{"n_layer": 13, "d_mlp": 320, "vocab_size": 8192, "activation": "swiglu", "norm": "rmsnorm", "positions": "rope", "init": "normal", "init_std_down": 0.00472, "decay_fraction": 0.809, "decay_shape": "linear", "train_tokens": 148500000, "dataset": "wikipedia_en"}
Each number is 500 + 50 x the weight over the matrix's rms, rounded and kept within 0 to 999. Layers, rows and columns count from 0. Numbers have three digits each.

# layer 3 attention query, 128x128, rms 0.259, rows 0-71,96-102, columns 0-63
516433398501522418477407389452487467491576479418524469510504490511445567479481425510508425488479569474570510575473586477485493439564504508373471539534538503419533535464510418552534490455520478
536516523478498456490504477486506488548504517490437538456545534481546524519508465534504476567518462483560475571544480476468434529478523454503538484588483572579477478538505538468479501493463551
567448551493465604496604466505524437516562465532453489491536473503494512539462535460509539501518581516461506452523456499500482448504510389579480561434488526486482529527482505501449533513471433
536436437433501507497586482442552501522615469551466557517488475498514537539516495532518501509530551448514504572585528476478493541475592489450473575501456542430513511474442523484486509480509491
535483532497484577470480469580462578448529581442402541495521485542379452470517509500506445520460488514471514489486480522555492559448521546576500495401499481554509459547523464392447527494570497
487486561543479482497526504560490497495432566475447510454538547521513495423539490448486528470496475572437440491388473510502511550536501494475521512460484477516516490538467468631499504565507475
470572668506422481555452383542563622505456575458525532501414538541477527502485553507511519572460521540440455470467393494523476486539520437480550483485550458533422499461482588509530530486470543
408554548545419482471498565507501476479584601554467370518555542477457562430510550467347522458519427488460492438433453480520650520579446469568386359554518484503514530491634650644551611514461419
503521483404529490519494427500397498489440545442579489503512455534470589536508491422443471456456493596575548510499439560470499571519470500514591526594539496451511517503505469530526463434459425
431524473469508473557441503451463536614511518519543450496491557454497542422564429500412598464517464467510508502533487572508468570576466464443492520605541505527554477463551503475426454467531427
515378472516500486530502513525523484452463486517433472526533445616502556510532527492561496594521503540586505484532595516590482470519514443532471507427502554488533480529463507512440558588516483
529461475499544566473552495484517453567637513483526480537501555509537547441410572559509482489560561609393558482505512535507460464527476442519424422560502462482496487514414553489449549486535446
595517493575484490508561429529454464551435486422500453532492439494528454453530435493547468501554520438501489525471527479514476496521481461494461539524507551532490487492549474412498468467492483
499561621587496460550482453519461506655484427505491555492468492416495477485538575517596473456542460459484521439502500479449466499546514482490581507462520460550452584543492446499500508451565555
581490379495499497413479440517485505520490448426467486494479518527528514476504489478482418377456466405481472504547509468500482500534611462449459494459565595472496479546457513506502512523529495
473474409449507536525542529462428509513462535496525479516541441493474514503499535524496490432514515503526576545496570526513518517451481494496484529503459566506461513520525485544505515487556540
486536551486441512555483486553546461498472497532543519437499511487443483506603588509482612535449540515437508510477445528548626498501499443597468468437504504503521502463474524506393517575446563
528455511573531451431541460480444484481530489440507533477508485489492535447488448564548477482475495519544497592544486497533418513514506513473423523568480470509462546469498443513514524493520543
479532468426476505500499502537468558458454584581433522443506554441536481513470551513490488432476558396477494539499456510518480480552474523483540496498553493497529620496461529484501471366505513
551508453527514473497463510455495476607464452496548477511503416476549549487446517518536513479475472525456489568475511528479399533550476496437427570563486506447520563517504518493482431518439542
471523559464523486544545521500557503431539525538402505486461529505534490500504504421540586486525567477503558540535458517505592513467524463424511483453545498478492428497485559511481571527484462
512509501486508552488501554573477466542537488565471485508551546535462483518510495479490517480548534514496505602583474488459530433567501495453534502424478538531455453475477471470459537525516481
523473498538571454522487544506500497545503503510506545547520483520553527482435472481424543485519526477496512455494473490416555542508520525528521510505447457534535562530537535540558526444508502
541543528572412470441438478504500537452463484473496468441497468525499453497555546515409388453534450537532461457421444552423500479519454415514495502520534584526489548513538468572616460617454441
493451452593471459468564564515468458465593538528556550479570521468556548454505480503437480558505469467440441589373491509526549577537465478490481554505418493452528457607513526637503494451482491
506565485443387552448572503507448523486510563577492550524526452522524369489525559474530514563474451500521556460562500508432572453537560511531534438417497495490504461464429512506544455472488416
563513473425598480411441398470396445494442462521502478456517451408506561472514555474436457480473485530526470567492435533417528445531452544457468568561499531580548533526554446495531503546506561
565467452555470577508543489456485527439422568521458474520481519458487524490534448500491451469521505496485458478501522500574407498487528470542494583607515502589543584506548459445517440479501503
537493583465495468547539484415460486545447508490551564554421467540470499501421450526491453510430462580498512473495428561567440480498544435420576549592527487572481445504502497412552456517487544
437535610495461459537569516452519486533546511458478477544526474554502464530476482534541485446507514464477476424422458461489517558561549495455435563479533529482511558455473588519508592459428505
501426488490464509461428515569501475493505471462436518470532590475553474588458609540530528458442494452598479425459578453452457464416434567463675466431476594546469517519480530449501428455447477
469427443399416514522504455379529434503533580536548447481523447430513420462539541455477597552447501448586611555466559510571577486508457526484594454532476430499515572399462512509493492451540520
566533522580584511528352377430518469499458352531484518397556569510487454497391494468388551522569502531485557431540518558497555524511536465571559455470457440556447385479517525560452626513578412
473495422452523493446536548457535549522531501481581548530514444515504549501585388453560508437529515505549421513523511476456516518453515553455467557499541447395432538519496509501478410481526505
477380479525527665435529443628443551506565556595482433503536431482579537483478532393494562563438478549538575526489574493618583432468497545524503501502539432451532484493582480470578414516493376
586519480448556528489573560452533536551441450531471558566503517543515618470472459487585529456523573473521548470459557504402521487474531442504472570537500544447404460455492524471445490507435475
486461564526552611491466482501521553473529459493385485538405501478555573477426558543537497523502466613571468483534530472518610619383536516542553550454424429555493535473580543456522524463515473
414439534513500606501505490558388520512511542505494542520514499535459483435489552491502442479480415549504350483522437533474464438445457502452476532519415520499451474522553440560561458471495525
478535539443514452547390537562531516534516583463475422460536465478535522517468472550485502497463458495596514552517564446550499367582504565432533462533558472593418581530503575547533507529514517
539442472506467534519534485403423465459526542455577448417462550527415477519470530483454577520520476600420471576524517465567520489474522443537509430524413551529518601472511523575419519468482514
463511458478377443548469495562581446445508514445518545556408370407443485542505456527425437562489451501439492470604501376470462377513482579450386515442502380595567528560539534534516485455489431
466477530498619501528572558502449472589496422450492591478497498399504445411489535568468477511482581521410512527478474511479470506482401520493488487534652539481622629676510550451557438559523550
570497420554502489555494505488521509584427493414435497527434452508492439566566440385522451608471500622579525505556513485534491491435476491520450490553498515485479511602546600458495497443463552
466367413514542536533507382593499503480422471549415455488551544524490507379540464520419446433431520553457413520465484512538479498534552534435514494479448552442485466499470551648455522498523460
547476418541472485439435468611510487520457449519482494563562468506524487595552453449565518449499528474577366369418515470432550484603491614462399521439528485409484451547494478536446572466489501
490405488475405514552456581414521460552563500494546450501482502647514467467546538512426447607459452470556487529494517564528500488446468436510468461499513630399492539578456462530668525512493519
430514489428465566409562494432491510372433585435438412497590549516470546502508441348498529387607505441585512641507532485510530512404479477416469526506542572396458522575558449530606472450601469
607458557530601489462457474504480518485544510511441513470449516627502523473429578536394433511503516610499477420469557576582531496531493513648542497473547442459456451548565520441519441508509474
439526495493455530520577407563505543380508590496430419475420543495580493566505652552530473600472496505609531540487478474513530363505464581532472484432449425500531549484586525483561512446533515
520480602505589505483481479458396560516458391495484507543542564605496506437433509582516443461618439488391589478483477514418511607538546465494469496510442585557392490435552478469491630555515476
487556529430528496536531546513558423461540527520480544468476546395466573512525528489542515513413512374462509585527549416462540497453575552472545503507451463486471533431463633560528513539484532
552562518512465544493455468530470498627440449482500436469453454488509441468427440475502493521577439490479524556555455590508465589567588511554544495534430578540507418518450478518406543489476447
494551519557518566534474499738498457568553555609383518551457486584457504614590466468417395524466515554588410413515511487491663405600443501513406503515533628599508518503589569513526482545621468
448556494512502426451467502466408426519561503447453431422491547551450483520513470454531594363423492495496529554496512474488491525501457458506464375536536455450623581549516485466439514436517484
502488436517511468491414496433546512507437405539494443548641439528468503496415468524521541434475422544572471493567543502487461561529626577473523526452450509491420428500464578553557443548487492
465512545538516590463527621616504574530489595507542523462541502500489478509622524563476461565474519493469450414463448506581551580530511544499505548495651472518482500542543519464504562568439502
488499530505490513501493496487528520490556511563529485587510540457521509441464518425475507500586493371553520548479555530441535494471531507496539455543390579446471481449546484496491463398578560
595464480482554482520565445546437443597593410611426524436517429532529446400540447507546482459413528462555519540453594463388518464496465518477518448666582491426536525590462502453555510558520376
458583459501619511536434498526420438499408385503488586427508432529572403478478515497437486524580478467538535513485485563471544496524466443501564538625498513509443565437545566470396479558502527
400510517524543620482459349426444461531458398509527546578403407532476501465470410488535530564553532519420531560648504539447457523492544577453450470482506383404422456441430493355468557430450553
461438530511478485599462435494491548452518561463527507541459545498549496547420521498510586513333529509439468486495499503486418483548515456489449478543546462532471436512482478511501510523448548
467535490466447568400537584376496535509521538459549562540495416455490428500433522434506498483519572545473529532463451487485656508522584479425537524437464558580583466479454476537527562443489425
511540510535556459564551445480472459529496403386497619440500448543494508540443484495435503456486603544461505483537546483477536435513493568509575548437454537508495562469504390469559498433567529
470502600543504545488464503561528582549475450518530425544530444506432466449434423419499433503477551498541524514429479602462488467558615539545442480559473546524523429466460491515527530491570521
406399479401450459538525601555541561430489509529542394482460647485461672537575491405392438628494622481517491552522584516528443453511518488603460446458535547453450551617491510643520420535512524
457556548510496467545506473536501430424407594433515615564546577525512495473507510523621597575431515388529552461380391506547548469455383456494394482551559478577613517563385519454597451481479435
510507459554404522547473443550478621432491500421507443488469580544496408500522543519503445639434500410512535433547582473476484396461493390601536276501536549562624541517474537438480544549516488
432557530449448465510475504474536481517511559524604361497550505410564462477473582521560495542476527428502525623530508370459451444473540519436539418506535564516550472450456386551535430482542470
541374463559492570453592449450463485507589498567464516463578566425542482509485468465545675587483458532446477503445457423614548598502458487466516546551604558568631527572516521479448555522494474
510439447518522597483590560479440423462491540536479582439540364463602405460569439460448491446595542564489502544438426548605476613392369462455377521561621579440562565544516597460540489397498482
613505506443405495520434537486508439562516446483587484439433542541465511545546440423515456440487467532432507592478448476493411519551451540500485480554422502572526504467333525558429455492407506
523672508585509532560490491498423483548518533383424458534423564545441468547507542498432497539576531596380536466627653556570521490541553400539550471454481522497519431514496448528525498611561581
557427419554562462531564508461522560517500438549456447502474488517512418528505528473475532521517505507521466535494547528421437528516601520520494454514483493536528526466430453586557463516552476
533511497516522472481465469538496496450537486507390472441460478486497473513548553461506553451531504497521543532502473516490515476502493482436544432476420478606546460433468494457572550445441463
497432486452495571497485498450485489503471509442416508476492529497507459515545568459452524505509495487489511537519547531525494516494499555475443496530447524537504498446512473502626535517477503
521493499482491563530434488440560592470520468544460526503493543479540467544460586466484527456483508481502550470514540491491487496506475552522446495510498494494610505512500547488590485466478528
581521483463514528459444464547469521485517491542456482491559512517523558478524528491487551509477490534539529472480502503485525518529529511471469496468461586492510517493475593611473475558484454
494492543547442471478465528570482426522500470553540445556458509448481504499535497537505449489540515502575428448486476509513485525527471503569498486519539484484467546461566455524483516564495496
480431522407501542367544435407499471565504516597426463503423480536476489466523510539481502554522526522476528549486506471477432542514525509491527444509418544492541493487507533520592466492458528
# layer 3 attention key, 64x128, rms 0.26, rows 0-38, columns 0-63
505516495447504472504622549504527500517523601488459589528476510439556572498477530537492520494532521494471482507464439490548467580436535448488572524559493557537475526519412598471483455477454500
485468485481491464455470515470474511471440482460498472494467515500526542485528510524501491528467458481523548464473598554516486408506503490535477445495538491531527536527527479494482455457522457
487465463424501480559437451507404494471537499478419438485466494527444461451559487496415484504565562487523471471550487503492486454471429415578476378550546560462513464479585429435469623471554460
532526537545525508458460408547460462446486566517499567486494497474545482491482502542422485492421528495461469479521465486514536532491496512546494516381497494581495479563558513469525481464512463
454476574444520550512534507478440553415508499485482474486564470519482557451479566515426534580479514579507473448505425536509567546536432452496438457506535554523477499535489497554460534444540481
501430487434472579544421542551557539476447485425632514490456455491487475492480594496544516448468515437500497538493552498509498521547478515522532472524507519504554482504519486434508567502480425
507456572500492498518610550470486414540509452488555451522540403544466526442632497504483511462555541441450571458504524600547471579488531458449450438583561543507566502440540443497433490519484472
408541543428462459484539468556484463569481524559507538455548538504456515598494453575594533556390549437506469467556420454464460488511465512484600508438525444494493425427496504532507588490479535
508538498611538439462502503427400485489548428511469435549560597436525461455532536546367489410531505441482494549489514533443460536370565530527520582507460449556545446568448483550470436473499583
622420487488458522476536532488565349421499478485482503426407487499528491561370429488595475486510552389541481481518507416664411413488443498523454548413448457454564509385439496625548527462494530
533508497470585449551505560494526481471426487538509508460547500494560512470425377523554474464452460488531546502483539434549541604458429455564516546594382420480498467557516503514510467494551459
554514474501454484532572442642504592507553481396597554493469540453580537641533577388532522513476492477404401503527493493588528511518487433453572521509473443467444491546548450525533462403493397
464494504488521574503515512482493484529467636563497414473455516467478516532457454493430517439527487488395447475471493457523418504476493460444549505503605520492520457539533500538553499385538468
433473560459510491537523454472503444474495472451504503541454396439561483443499377558505528494613461510469508398507467430496461499515475554549525460563479533489490469471471480472496502564407450
434500621549409487577515490531478554477465528512545457466431455432503532469525571502493401498424450496447601433421464591509457517509395428429518551590517445613540479471548498559493494571528453
482484442472490564513461572493564430494569481508495526534624453478480493547446435485578536570391486528487495474503495484556478483353336466506551461576524476505534597446495491594426571495504440
530437465517479477499557476380554542500533501506523455481554523406499522455476457512537405471447544438472518516491509487512481581485538407420446571534554493504536464518402501459502541404542476
481564492456499477497479457507454460470518568538502530521493474478511498506515497510456491424467514466457497512480542526482523488446512497475559511519524483502470548513519508429456399480521499
524455527559523553536483511539506491455526485463517449467549531467469514510514512496522483556489497492511456548514506523521589538486522528489458475367456459477497511439411527482491520503486510
458550570477459476516472475411505473513486454551517534538516510506432486490521517501520455371450499513464473482509596498471496551480513454408567497446534438469503554457518509461427480463440536
514541437557468509539433427494492420529440377460502531518507489472565419585518483460525589529478531498528530482491511471508452458454412544513518453521413610405469439455505461386536538462519550
510542504484512509520511485531485533440476563463472517494433438572428509478529507503467506565542452530486365412468480431457442552463474457451509457532544494501445570483486614569539563538526562
486591566511510458478486439544487426491496485515500553519503494483509474516488528526514488568483534448433530431521483564475451457519449438498546467575504474581452464538477517522500530448573577
455538519610470461500438573536471410523550464530525517562557483451553503511479422490450572466500569390510519514524512486507545455406461521530574403546455493504444486494516410554476462411511635
457447437589537563490582532525523567466511442478503459507470500513502441447591508528504524595512484510548511387513475505488430441513481527485506434476388521479497467475513515489541540611512533
574436580434441598514438511634551529402494510463457508550500501527407411493534537445390462474564620537515487404534512466539451561486457532462495545577429458564459510466520403455534602469565418
492513511538487551459422470444515493477503521439377501583468604466419418573486501634529454490390468513468494439518504543458527538507454461560361509461511521433497453467510468536512453526604511
446502442504493526471562457495413485422518490458488521506525569468459524510439619521593559489476487523507511484548555480590402455469533516485437472518430493471562471498534489519527503525567494
522457459507495664476501559515583469551553593562446377533438555522577565583436524454508434514601398454579469552559575478544489548556464501591518489497425528531535536489557570527488482541475580
454562498478452452509443548548460533534501498544509506502448488585485454514553500533567501507484480489499551414461502526412539515450498537491458485507474496488479474442604550511468497447547519
474521434486471524634466622430488574505390395461555590500476457507527545469437504593502497511510438475535457584526541435474507487493444451512418529527494505473440463433572492523550475599504500
450585525475506491542542561427565463488523528439457508493419505573494523431531544484504531543480489416510465487518591622435504576535493478502520515490485496442509498439518498457534469526401524
537443543503511488549504537501526497554506440523463507548505444507517431434499558530609521503447577576519538529460404501524484486441483571527582465538485539477467551414487504456452537514389524
519462447466494503376510512387549596474464487522538516489478637483489486489427446445516439517531529426579535464483537516424349539529481427467440555463490597513573570438513426426477493461485441
569477495401481453543583541470501491465537407543504453530505513470452442546485548466530402450502533607502498500471424421602451540451469525530592485519530509487454488470492526565499455457466544
501440446501542490505562572473458523532549438557495460405473472516483476457506528466508453495601547576499547362478462462542467455488565453587484499490499493555476395451492477484524535506492491
472467599506418510484460509430483514574506462525479532478515478521415516484482518508460528475516518602593440562484503461503530524352437386475539499501514470446543510478493439481528517518517461
476444584456469439431532468532459610451530507526485525438562400540485492506519451484497475490446468420585482583591504587430580479484558524609394628483550507403422496601521572440552595448588409
494458412499523448500565518501545424430345618500414577458536617590501409431549561510498480516477454618561507479520512556460543507477491599449525429422535433549533531471545468490536538421522506
# layer 3 attention value, 64x128, rms 0.242, rows 0-31, columns 0-63
503583500494503562482519556494490471373473564524427400467527554510481453552480554467558444453473461535500532472511545500611501474513426537546492457490504460515436518595444480491535540514517552
533478464495423537523468499517514429521455474507370520496504464451481508519539460493518590514474439486537583531478557465525496561528545526476496491454537501510447545480516537602423516487511465
457458583476576491491424514556563546464492461476497537475497601530511549505447503535505503472444481441592546527546459487467518458576462480445597463481480476487509464501588482627598459514553448
565493489532435559483575501576479451435543542502488488561483528465582526564522477509522439484436471549521442490507587477493525542525506480509390541521541452556551653574502594551580473491547496
402546501535466474512568517434493522504520583436500523520489514444496467516537525508510438469493522542512551519580486531525568398516448497478454455452517439482577455498482480533457508388442521
472580475447458529445550421438472399481498485564517431559530542466476425533541533470522585496496430458447547461571526419500537487521553458513540544471510476505544488487472481438526535548487488
447484437468553476428449543476511553422550474415501443525467567473506479580451452464491422571593534504568496576481530531489469468553550514431499491446505476382467478541474432525426457571504476
518528491492429517474502434542428479561526434529495462370464451451510520480461497567491485421457544472441522609482488477484508519487483414523365483437524611560509549533553478507532561567406559
444524480482519477538577524555425488548436537540498542515522540507549491565427524485541551494447485465497430474446522514474558478450526480508461517500464445417554588498525468419575487520546461
520545470424520494468549504511422493503459496452474506565446485469489475549604572527519439538514525507505492441542460443522553472530484529540422550543467576517518528487493511449449631515493514
525462398471455553492524485581475487463437517489499471459556525521528488515520489542521464460487522439462529544549549495544509486472488463449465494480443545510491503580462534459535515471578558
513505507417516539524504419492399511486453485484458476429490557608482527501523465534544414500491467431493518509492463535442523481488488420436543470562454543552492466515507456540531524561494494
473518485442451547600427542506469491496484520522516474516469548441447508481550426493500491548521563492541550432458437553446496487481466472517388497464551490435514549493513516531467521513521504
453509482534520472415533487496531523444521570495510473494445503595520492422560543558545497542557491447459512483459466471521528487467449507480504574417462603534557529513525412439476531515487566
467446394549447441487550501482542537513375463520532483473547491482510415463415543432458424566526509536453473490560438520452563485513482435525523473545553490414485540480512508564427482473523439
498522524485504448574495610564403532503431504543436497487648507538467538577488502546370456509523510484512496501458520492524389522510466534598443468490541543638611577452528482512564530541559428
488468489526418490584473550450531527476489461474490529533467480497524500469582484531565519502461482471497475502526525496494554461526577464434517472501465495445510405526486522517497505454503481
421499487541522509493494516452514469518507515578501550509510480549467489481509466501492405552474541518535488566491539481545557505482533537601601475425566559546458471473470421541538493510548578
449493439486616501561441482472387533516478492503576431473557399479582513480470550457550405494502619479465554439486492535478484497547659422530542526523540438545469467606598479499509563549530476
440479510477489473554490501501509562498558449517487439541500464441521535448559429462499543504475489519534470454462472475583478484417536481462547497491565425464498536462572550504397466380539557
505504523461464511463512457466510504520527518499562482541525522486463488443516527574469563514481508498429540446502612472380522444516511436490526537463537650493506476508497475461552423401522462
483522516511528583444516413511558479513500618528593419488513530457497421428492527481483432563501431512416518447532466526556480429578489586473457479488456492495466475467434441432539555412482513
475505451508484566521514480455549536496540516504418479481452432574530509591467489486495446460543440513497545421505468606495463486471495519422509552499529528478402525516503482433581531591410514
507472523543440516487418519596426481512556479515527546500482463494470602500509546493530510502475448510557521559516455480399533491516562412434575405475540510575454486497536503491417487551581533
576480465567500544497452600493542494488478449442568524466511535425478585493536450553492595509413498461459499489504529467529585506473563515390496503525428526478496417454464580462540485453514540
505472484492499559508399545506434513450490473504480483556524471491495425417573508529529520582459501498498479490467494510468477469442472504511503495532566498464535509430519565479575419431389412
516564447448420515511582550500470498454526515469442446489572490405578582469489507504478518503464485570524468423438426545551533474555502504619460488516460463471444500568473556485419598489546503
566548556485573550456385480520419413510465544568460511492498498507433489488507523506519435494522509469549508472526481526508434533489520504509502513582545497466498407440433513463491484501473424
426476518433531547497450591552569471484509552430473500555474481543525555526517491497513469507488489455501433434462534520491481427524435472399418445494489508405512515575492519475573479578463564
537494568489515442493456455496521404529536520537521419486495466572445469422477459560524513380570556497490588487501530504467510477428503445519531527474532432617540526506431531547469523456621490
429556581524512485500608487572535499497518519551443524470524546465472546601553464513513532524502506500521493491454453441555539487376534438523533451610517480586500545540488589472450512492470495
440490532473427512498609526438498505515439450456502537467472605431484508539435550432515582476470468451557501465485474517522589529459433480459510438526521555575489525405559520541503455561499508
# layer 3 attention output (transposed), 128x128, rms 0.239, rows 0-63, columns 0-63
437443616603472458530482421533549502525461528470505532515422461639467550494566441507451543509518458600535414524459461473517482526525509425476448595501571526466448556539585559420529527538481457
536504482422518503533437526541503623487508502471567572512465526542495552412508437526487423491531434596422415528431502553549475589563458573589463531433591447501451536430512506588467515549426572
494547531460489514448586519569557471537465527495507545482545415567486501471529477542550489480488508514448604529553573517470564517539575428549480574526487482474504512515473576501438532530518473
450504479492575498363381542480555563548548473509549489525558481484455402530500500469391525534532516522452483517540503418451446385497431531582509482427460549525473474508508495406457536445437423
482458497443584527473504511511440477492472530519427548458528443508568601463572479512607559439555530475480508451598487489538550563477524507567488526539457469500364475475473461351471496505530586
539449490406530510538432459475526410464469521521458515517535477483569495519473556407359489560433520431445521535470404542492616477478536506418451534544489419492539424436412520518575487507498584
537648558460493458522510399534401529568505497481516511547493489535498593497455572503529490482593472518449506539492504545491438532665516507520509475413539458555494486543536505407480543553438465
509479526584449532509461511486499540478511567465496496535488467444575420437486567534452467549517471518534573495554570509524553536488497618432489499455592478459565534536554437609475505539431455
438542487491542486437467501509572553456569589460483536524466552423445501551551502407484547471525461471510539500567505497534446512531531508533493384543539501506507455561566525470453512455445490
488434498501552518462477483534521467473487496524551539487528547463482409530503429427485497446577464485490515544516493522470445503544596437539584470486474442520472477477522490461541396531481435
557510492548557425518491434504516464552513492507520511569450536515415515476521416493459461474536516433473446414564490487476538446521552467572479515434420490544444493530502425557498502467495450
536515584491478474409420433516566533511465409502447499541533480515558506556472538504578464522507531542513521479474508503419456597528521511446566487440584566503492550533434445483498516458526528
478520432538526452452517501399536511569510514514536551508497553554528516498426560523489473375470597502503458496573516514490506488524489486514600523509514560505508466624447438487598548592541510
469498503537478514498489479480509481573449418447495485544473466442555470560467487500522491452522486553477548499485522570499489488533502540440484418512449488442542454496504590522540509612468478
520486427366494560511551510500519445545538489497515437483495515494468498519474520497469588566478535469585496508588512341600478473506530481531523536479468483581537550509490461523525513471523458
463482450502431509536472504500474478523544557481425514482447482480496486461483491522546550406504458550439440484543424543495547576502540500451489513546489451448492472524449445394466510465533480
495651568610644410523442482503481425494478488520480463442572424559427498516487477524389517403608493538498488517498445553551509507559496431517440621535516440584477541572517475464592585572528461
594472519523527580561504562485482560450547604432429518576533473546585530510487499457498558486465446502524511441503535499505467507531391446514502550544449454502527500451487519550462443514491534
593512485499363531479471526549548432457541452544474539490480638476412460489539490531459519607474476514420531493528538473542508514476489571559469513538438511463465539454477471567396581477491459
460510536494505439553510492489539440484360473523544540461467467472481468556501407587497523551495523431519534521526496490561465540443516585464542526500529449495558514481414524418462504553500404
490539494474562539554531433511480531522559514571521456480510547455451527481454479447462502443518541557483469541510421600571508512448554455507475494485433493509559450469446439502453466497528502
500426414551575572532536480485513537560580492512534483521451518542503550449505533468600569451494538503554646514429432600507581537477519475510518523495478548538533432523517476480488502501525477
563415488573501556533486537487463560569474521496500547502473549489387549364533531522528521436568482513477513462505447488544455541513410414502475501505505514511458478539515565529474584574492554
522517545569470529603544491514470529509417455385452455467515460612542502534523419507466450474535478523450449367548510493550458503489467558619571538540474503527444512473396546481465465468491493
462476490551461494576499466465435474562531532558494498438558407552502559486494463434505410447484492589461511514475507547470539540594524527485432455497581484369468553503572504501449537469537462
564459481408406467431524596554522462517489525571471489426464541404518425476428545495468537442471471454597445562460614438520537466499471501511517534456543509559546481454375471450533538580511536
431453523472497473425497474494542452504488499555515500563509487631460540481525588454504519559507548535466443422490513504514464497485513468493594504484439545455540536563499572427530535478512575
542529479459444459484439493480436568508547446485454549484540554531539509545490493503529457505475490467459514457362537545461541498532541507543460556486503535466500556579499452474529512434457532
473479484518453455562572517534570526532461555492482385401513513516411553526547413496560486490490480524427515512536443473464496534517567464533439480439545556488476518535571512529453534492435479
473420491500438527457497504447555558487453441571483490487557497522510472520529605629501501600473509483530534515457550489527471467549536528428461476516556583421556486494520533494471526564557548
520531555545504438564533478471580494399473455520476563628466471525469576469417403458533531535566464404505468499471496481552432556503504465485525606406517564587566460429435485459476547549466587
572586556493511498488477464454648502498500457446516494542432430593567414449461453529549468462479466497431506482496438461582445562550559453410607553540420451541482502478456537399452443484558525
492503544492488531608541578509502577426531592500503457497592548502524552517480483510425484548456508450488457514507539539489472453524461508430551415507466471504516513466566554628431472559523556
491536540533470497510563508468567473537414469553444569528494500472509486532547553463501582491509529471540466470509498444415528372492576465510454521565467578481519494561516512550523443540444452
522439501460511511546449380475549451427568444609518383549474552567507545509551475459457573452491532450467487477374457509448499512628520469449522498469527549582443524497509500607590507473482578
585536526575433469532588469559463472494486535426501485464441484488552501521530476605524464452438406475585430426412469560532520574523558516459484544517375445511530456556509524561610504532574523
574489426508477476546437511434428400547578474454489509518520537479434445575515393433468402435403520453525512525466499613436492504451472509431464476443508517497547532506562381512553516531519462
570499497550494490442520550486445556496574544572520506544578466548423493519575457523451506491603410608578503464471553505474452529536538415480547574429553635618528540574520455602484481546475426
423370471580511452470472523475565556364505579469496465471473421557499451491563420534428515456480466568492482498421489475508605524388427377393419480542530495527512576444470537489497491412513452
478405516579519575467512487546478533527462511573454601519450472502456555507547495535387474536516434554398546508496493534613544553459476533594444357508402471428499531447445484576504543559550503
539488558454475467584600442514539436518452501600480510404511452510544490527412466576445460575483581493514429478572485550495553496514520423521488640496563519530453562428410461585559514530602496
546533468508536502586486624582478485523544478486453517561478415420559542507484571536564544482460433483569516473430513533491557440386454593458484560417461525506481489390480551422435607487445483
470532484544532587542455532533481555485473479524465524426615472532484445514480510511496527548510499558591511563477491533552536504419464472513514497477562443540550531567476470527567550543395586
444535432414580521493560576484450468444614490513520543443450541488475498457510485439534509456513536518472581579489469480529645466486409454545476501516491469541482441525530475521527416577453540
452486564511438611498533519545491545463510422465393438438498413436535510587502457506481546491457486519572475484509481518519513522515481496478430535555476543492498381435525554515476471494454496
549544481495495462450469488519467514469552591490478533509488555563420507421570494438465463594426474454496512565527520458468514486505515482556518449443466520518435564530544446453412428465574538
485452596393541449459521526552552467454437520559494602539478559435492485526540555425466511503525569527506581465438480612514533499422536482497509519501593537487510454364477562423502373486381508
498550533527531548525576411503505497528482478517421381519459493528498460501439533438429460615440580526560449492495485530481549436415460450525530411400370569453518398505500637618571512548480408
511499454392465571421467450549545501505543504496519618569478575474595518479498546444543459560486419501497495427576454462503512468548519507604533489488568533419522554479512524452379473467417520
356465536479430423448455478487463457493462434470553495434487484538510483401454403577414467475516562505506449500440506526509507507447554589487554444422451558532499382549546510468479534493462506
372523569465628529605502470498499513549427530481556482464485402561618464588435531461439489394550460524539410445428498581544546378529475478482530437422653436552499495490550452403573467540547584
475493525481457498454500576394469531552559444485450455613475440507528527498523503472632519443536442587543520474439540537457427439540511446478510500489466530479496501489473474419549457415516676
469499453452454519501436520480472446524478521557488540458465535452530550486618501561412611511495492457487455506483503428521540570560441491539485491462553437483452501545461540553643537527535524
508481529500521449530480509540476519366470485500541532546587528518497409509467482505406471484558468480547380437538542475492434493439442519473506520480509472473467583430525482501495496458532636
508633457412471493525503495544527516442467564425484445408551481476574494464476553452476502597423536569517505616454544517560478501542550603515576541457539431482528462396537412567432434453482420
567465505453500397484510571512615468545611498531516496485500518469492493457521569530472499494584528513487522536443501467497578513577535384451491470546485491549505535551507481586457554523520516
597523620417597522527481428515509493501404444459469505526522590463452500526565601611551500497487494530515505460555535503569461476514608517405544560492528485582538481520422455418542456504527511
459530492575607606583480441443546540469551500450539471551613549549501585469524449504450590604555443491421519473583353589478423466564479495470511413540576471470540505502559527589509524530483473
468545508489452510488512525460492546521542562443457392423450535430451466608452507589409492451453412495537537547515505473420510484544561584428374491499512449455543507434535365503503501505469473
499446510514503527547584512544471452502518448395451453512483465438538461417516495520574500551634568494561477514545441496521458551442390571466462467474573564480484525452525545422464511603547475
486556543445430610547480471426356531442571552478453593565504430452508496420452543532516522601522464474482512565513455532496458508475519486491540479579515467508502547439459564479606520469465501
454527501436459498420441571534478490463440554473406509517500494487531493444437499387624428367496502537495424402521477510393470548454500453602518520551573472584453508564520520571581499498491520
490470472484438443529436502486497441645442442461416433471568553417529479588578579516475520537494508588454559527543523524451553453519512533582512428591581517566404618619549517452474481511591511
514470458579523481535540463499421437500462525581523547429522570342474573564489487531561514496525571486520494535515505519440448473471451576515534541504467519551512529567423453472546557522486503